Each number is 128 + 32 x the weight over its row's rms, rounded and kept within 0 to 255. Layers, rows and columns count from 0. The size above them is the row's rms in percent of the matrix's.

# layer 2 MLP up, 384x64, rms 0.102, rows 214-306, columns 32-63
size [111  99 109  87  78  91  99  99 110  98  97  95 131 105 101  67  91  96 111  87  88 120 100  91  98  76 100 101  92  96  97  86  84  96  89 105  86 104 103  92 103  89  92  91 100 115 100 100  78  95  98 102  94  94  93  85  89 117 137 107  84 103  95  92 108 122 105 101  83  97  88 100 102 105 117 105 108  89  96  75 103  87 120 102 110 129  80  92  95 100 106  72 116]
[[142  98 166  97 137 129 156 153 144 131 149  78 145 152 163  66 109 123 166 120 139 128 137 198 137 146 161 187 110 162 126 103]
 [112 153 159  73 103 121 116 145  84 147 108 153  78 142 110  98  82  50 135 156 112 170 134 128 145 117 141  62 149 169 122  90]
 [101 129 147 123 162 139  86 135 162 107 126 127 159 132  50 124 174 161 143 151 180 162 116 149  92 160  58 135 129  88 118 148]
 [123 171 132 124 128 132 172  58  95 141 171 130 126 105  72 106 185 140  67  90 127 107 144 111 142  96 135 141 131 121  92 115]
 [ 93 156 124 103  94 136 146 159 133  91 149 174 131 173  93 173 229 151 144  76 113 140 144 141 113 139 141 115 148 160 125  86]
 [141 173 127 136  80 142 113 128 155 151  98 129  75 110 111 143 153  55 108 150 111 137  64  91 187 122 203 101 206 134 134  67]
 [154 143 180 168 103  99 125 103 125 156  53  97 131 111  96 134 148 126 125 216 167 136 125 149 176 118  85 170 150 135 101  91]
 [ 77 147 184 134 170 138  57 137 145 126 172 117 135  70  96 105 121  90 142 136 141 131  83 152 104 146 124 101 119 103 141 190]
 [119 154 105  77 102 149 120 175 100 165 145 124  13 122 163 117 114 164 146 145 101 129 124 104 127 104  97 126  81 207 131 149]
 [129 188 137 196 129 166 133 150 165 137 134 134  84  90 145 162  85 113  83 165 135 117  92  97 167 143 149 132 129 112 118 211]
 [ 86 127 174 148  91 123 140 145  86 100 157 112 120 192 126 157 104 101 152  98  77  91 107 152 146 126 111  56 121  83 136 155]
 [160 106  95 106 139 104 147  84 114 100 156  96 119 163 214 131 146 175  90 140 110  86 176 122 165 171 197 110 158 206 116  91]
 [153  46  65  89 162 159 178 180 137 151 154  94 121 154 120 124 154 154 145 147 140 132 136 123 110  92 161 139 186 153 135 109]
 [177 140 122 184  96  50 138 178 145 145 165 115 164 230 159 136 132 138  78 125 123 162 106 115 138 170 109 131 149  83  98 152]
 [141 122 111 126 128 119 150  89  90 175 124  79 136 154 122 117 149  66 117 160 111 180 132 146  70 106  79 169 108 133  92 139]
 [101  61 140 113  89 114 149  99 128 160 155 121  62 154 130 184 117  78 115 120  81 120 100  88 125 117  69 116 137 175  90 167]
 [179 123 174 159 172  97 179 102 168 122 148  87 108  92 112 116  90 178 113  97 161 152 115 110 104 128 186  87 146 121 130 101]
 [165 103 122 111 170  81 108 169 133 113 140 126 127  79 133 100 126  62 130  74  62 114  84 179 148 112 140  78 113 137 118 191]
 [115 160 146  78 135 113  62 123 125 106 143 202  94  98 163 108 129  79  98 128  98 129 176 164 166 116 131 108 111 115 128 148]
 [173 101 166 135 177 156 122 109 109 122 146  67 106 146 182 102 110 148 139 175  60  96 126 138 169 171  88 152 100 113 166 112]
 [155 110 143 165 106 121 141 127  89 117 175 124  46 135  60 135 166 126 156 123 151 115 181 183  98 162 149 129 120 135  80 161]
 [ 88  66 111 130 109 221 129 147 160 170  82 155  93 151  92 127 157 152 154  75 148 131 150 119 155 175 163  97 113 146 140 112]
 [177 117 107 121 131 144 130 202 108 172 118 154  74 129 100  94 108 147 107 137 147  72 133 101 184 117 213 127 125 169 114 175]
 [117  56 136 133  64 146 145 125 163 120  52 128 157 116 102 129 180 110  99 125 148 148 112 125 133  98 142 103 144  95  87 119]
 [ 53 126 230 122  90 170 103 102 134 175 165 148 141 168 141  92 107 136  79 156 113  66 101 122 124 129 157 209  62 103 146 121]
 [110  87 175 181 136 139 180 137 195  97 154  54 127 155 103 145 117 128 168 147 143  79 177 115 119 124 175 134  97 174 100 118]
 [115 147  74 144  66 154 110 162  77 129 101 115 107 142  86 147  96 113 154  91 116 137  70 138 166 148 115  79 134 163 115  65]
 [155 178 127 161 103  65 104  94  67 111 156 234 132 146  73 108 146 108 142 136 107 142 131 179 175 167 124 110 145 166 127 140]
 [137 118 144 185 113 175 130 141 134 118  77 190 141 127 130 139 137 181  67 108 118  67 176 162 161 145 152  99 142 125 119  59]
 [ 84 120 104 192  86  84 207 163 141 170  93 102 162 137  86 147  85  96 119 118 117  81 138 141 110 148 133  97 114 113 110 104]
 [ 87 119 138 135 158 101 134 195 107  96 133 109  62 176  98 127 148 124 137 146  91 130 116 157 143 101 128 155 144  87 132 184]
 [102 189 178 122 146 121  95 123 159 144 152 127 109 112  61  96 141 195 118  79 141  98 101 131 120 108 147  82 152 100 141 129]
 [102 125 116 161 137 153 101  73 140 154 129 101 100 186  77 146  83  58  83 138 134 121 169 101 101 124 183  75 175 131 120 167]
 [169 121 113 165 131 181 122 128 161 170  91 106 154  88 198  83 103 115  31 172 146 147 103 163 145 173 158 120 208  99 107 150]
 [124 162 147 153  66 107 145 133 137 173 141 150  91 177 120  63 162 107  95  85 100 170 164 124  99  86 129 102 157 203 151  92]
 [132  80  89 114 183 129 121 128 106 158 141  42 111 114 129 139 111  95 149 106 164 118 149 183 104 113 149 141 186 159 130  29]
 [186 160 102 161 148 100 179 161 104 169 141 153  95 112 103 150 118  84 112 140  99 183 183 168 135  70 115 125 124 134 114  91]
 [146 157 153 118 144 111  93 146 131 108 132 143 198 126 165 104 126 112  76  55 120 104 145 208 122 103 104 130 118 117 165 100]
 [158 155 119 141 116 127 111 168  58  97 144 186 125 165 110 146 182 142 124 172 122 109 178 161 143 171 115  90 188 141  44 127]
 [119 103 135 226 116 155 163  92 107  97  72  90 118 192 120 146 152  98 142 138  87 112 152 163 150 135 159 118 151 136 171  88]
 [ 85 148 101 132 117 155 182 128 164 126 102 124  86 161 105  70  46 154 121 147  41 130 107 160 110  97 110 139 133 116 123  86]
 [104 146 145 191  80 147 166 108 138 110  99 139 178 138  61 129 102 123 102  94 135 112 113 103 101 149  96  76 178  96 153 116]
 [ 88 117 120 182 133 119 101 151 159 120 125 142  76 117  98 184 137 116 125  69  69 105 147 148 171 132 113  98 112 108 142 105]
 [ 99 157 154 187  92 178 163 117 127 137 149  86  72 160 106 150 110 126 142  92 135 127 138 194 122  98 101 118 203  76  85 150]
 [ 79 134 168  62 169 115  74 140 151 101 132  56 100 114 114 128 182 178 130  96 150 121 114  96  46 133 118 163 125 131 107 183]
 [191 114 102 101 114 120 122 148 108 127 118 177  81 140  99 138 137  90 120 156 157 177 116 140 134 194 108  50 182 129 136  98]
 [ 74 114 137 146 116 131 150 107 138 129 133 145  84 122 139  99 118 152 130 162 182 169 107 188  68 144 101 130  66 153 172  71]
 [140 162 127 153 110 116 173 104 163 203 108  84 128  93 142 126  94 158 142 180 145 124 129  70  86 124 134 146  95 143  93 154]
 [122  97  92 119 114 116 145 134 108 154 149 130 103 169 136 190 141  91 135  81  93  96  84 110 104 107  89 112 206 169 159 153]
 [144 153 146 127 182  72 148  84 137 155 121 148 193 147 126 151 179  57 120  95  80 170 120 103  91 119 120 119 150 171  65 124]
 [ 90 104 105  86 135 138 121 111  83 125 107 140 107 166 150 118 135 132 109 139  86 134 105 133 154 153 109 108 107 134 132 136]
 [154 134 157 143 142 140 123  69 135 151 124 130 118 141 110 120 141  43 138 182  91 121  95 141 172 137 175 169 186  92 147 115]
 [ 90  87 122 152 113 206 140 164 168 131 123 123  66 109 112 111 124 128 123  81 150 145 129 101  60 105 148  96 123 165 119  86]
 [172 134 167 167 108 130  90 147 130 121 134 160 109 134 167 104 132 143 145 112 105 149  47  84  73 120 116 148 141 166 123 146]
 [128 135  96  99  83 137 152 139 160  84 179  84 102 107  99 103 100 128 122  90 167 160 127 146 138 157  87 107 142 118  68 161]
 [109 162 101 137 136 109 176 141 101  84 143 112 129 169  71 148 143  66 123 172 111 126 208 128 112 136 135 155 129 137  94 109]
 [194 194 168 133 102 143  99 124  98 121 131 171  72 149 135 139 172 122 136 140 163 110 163 100 133 155  84 152 113 163 110  89]
 [147 147 166  71 177 141  95 192 106 112 136 106 113 117 131  69 152 112 151 173 127 128 162  72 121  80  99 130 142 127 172 160]
 [135  80 102  88 129  97  95 151 114 137 134 106 119  92 148 106 132 107 147  96 148 170 126 114 138 114 157 129 124 202 173 139]
 [125 100  98 104 116  86 145 121  93 160 143 156  50 155 115 173 107 107 146 165  58  99  83 149 149 144 106  69 180 142  98 132]
 [127  77 156 180 114 126 142  71 130 114  71 154 129 158 103 103 133 119  74  85 133 173 129  93 184 150 105 152 152 118 132  98]
 [141 161 132 149  90 100 174 115 123 143 140  94  85 128 115 154 162 105  92 120 165 159 136  68  86 158 148 168 126 167  88 120]
 [135 102 169 106 126 130  96  80 103 104 149 101  72 136 130  89 115  96 107 128 141 125 116 148 110 100 162 109 133 151 131 217]
 [135 104 173 154 115 123 116 126 158 146  90 116  59 113 189 175 170  91 151 196 122 139  98 113 152 138 178 145 105 132  56 136]
 [201  96 115 170 154 158 136 148 110 210 145  98  78 153 143 139 127 107 124 177 245 127 167 153 121 133 134  60 139 113 133 136]
 [103 176 150 149 135 107 118 125 130 153 145 187 104 117 200 150  96 173  28 129 132 141 120 161 163 131 170  99 111 130 126 135]
 [153 180 110 199 174 131 104 107  93 161  97 102 109 101 109 144 105  95 138 127 148 129 188 102 173 111 132 107 193 150  89 108]
 [159 155 139 131 121 126 129  95 186 137 148 179 102 128 102 114 121 164  77 111 107 105 178 113 154 155 154  86 152 149  46 166]
 [151 127 154 223  82 130 153  99 152 108 162  89 119 129  94  90  94 124 111 102 122  92 154 120  98 112 135 147 109 164  80 147]
 [122 171 128 166 126 160  68  95 113 163  74 113 130 171 138 106  93 107  65  80  90 164 133 109 133 172 128 117  84 136 151 144]
 [ 78 102 164 118 148 152  81 131 130 148 107 143  85 120 118  96 119 159  91 150 116 104 141 169 123  93  99 116 161 176 105 128]
 [102  62 178 140 111 155  92 169 170 134 103  96 150 149  75 137 143 160 153 168 133 156  39 137 151 106 136 130 126 132 155 125]
 [170 179  99 172  99 188 124  90 116 171 151 115  72 140 111 126 117  89 129 141 132 129 120 163 140 114 121 100 167 122  95 121]
 [124  94 125 121 144 117  79 110 104 131 171  81 175  91 169 118 138  96 109 130 130 142 133 158  47 107 167 123  59  85 110 146]
 [163 179 145 122 144 132 102 102  64 157  97  80 103 174 139  68 147 101 112  78 120  89  94 105 151 163 147 146 151 163 174 167]
 [109  72 176 111  95 138 160 137 140 104 125 145  84  91  80  59 122 161 103 156 141 154  65 127 114  75 227 141 149 140 142  89]
 [105 112 114  85 112  41 149 138 130  84 162 125 144 159 152 147  88 106 130 143 105 172 126 123  67 152 125 135 107 130 190 121]
 [138  58 134 128 122 193  92 128 121 152 126  90  79 126  99 134  93  67 151 141 140 138 159 141 122 157 108 129 166 124 103 138]
 [155 121 154  97 140 114 138 141  92  73 133 141 174  88  90 145 175  99 138 140 148 136 158 166 170 147  97 108 171 103  98  54]
 [115 157 155 102  87 169  96  93 110 127 118 147 144 182 121 113 114 140 145 101 104 140  99 192 109  76 139  95 145 108 171 143]
 [105 156 164 135  97 122 105 112 156 171 136 130 129 110 107 135  73 117  38 129 147  81  86 174 116 152 169 110 143 176  85 120]
 [138 117 146 154 124  77 165 142 105 177 135 180 187 138 101 172 124  94  75  72 180 148 101 151  95 156 150 174  96 158  96 127]
 [144  92 148 185 110 114 112 159 138 128 169  68 102 167 160 100 113 128 139 169 110 104 107  91 182 129 157 140 145 154 118 136]
 [130 121 140 140 154 126 141 136 150  36 156 105 124 126  78 118 143 169 108 141 140 166 157 153  82 105  67 144 145  68 129 103]
 [178 109 168 163 145 105 147 118 168  86 109  28 152 147 100 147 182 116 140 195 123 114 141 156 101 125 134 134 132 137  92 145]
 [ 90 157 129  56 116 105 130 130 138 121 190 183 145 114 188 162 152 144  93 148  92 156 133 144  91 181 113  80  96 145 139 169]
 [110 209  97 150  83 141 176 167  98 115 113 105  96 211  79 146 131 116 105 103  92 162 135 130 143 138 102 130 102 101  91 102]
 [126 132 163 139 133 172 132 224 146 128 176 119 163 111 130 146 113 199 111 108 156  66 104  91 187 148 122 135 139  79 130 111]
 [132  90 139 123 162  95  67 141 104 161 147 162 116 143 104 168 149  74 125 156 111 166 130 212  55  97 109 100 131  94 100 115]
 [ 85 124 174 121  92 111 110 133 122 199 159 146 101 129 188  44 128 113 136 133  94 145  95 102 132 123 151 121  85  92  55 167]
 [145 184 115 129 167  62 145 106 119 137 124 104 120 130 155 130 105 180 134 164  73 102 164 120 132 142 141  91  96 127 127 114]
 [124 171 100 147 137 115  92 173 129 170 118 169 122 125 155  74 105 108 106 119 136 138 110 112 137 151 195 106 100 147 144 128]
 [161 122 120 214 129 149 113 120 144 165 159 111 141 119  54 162 132 115 132 167 143 122 111  95 123 151 115 154 147 103  55 177]]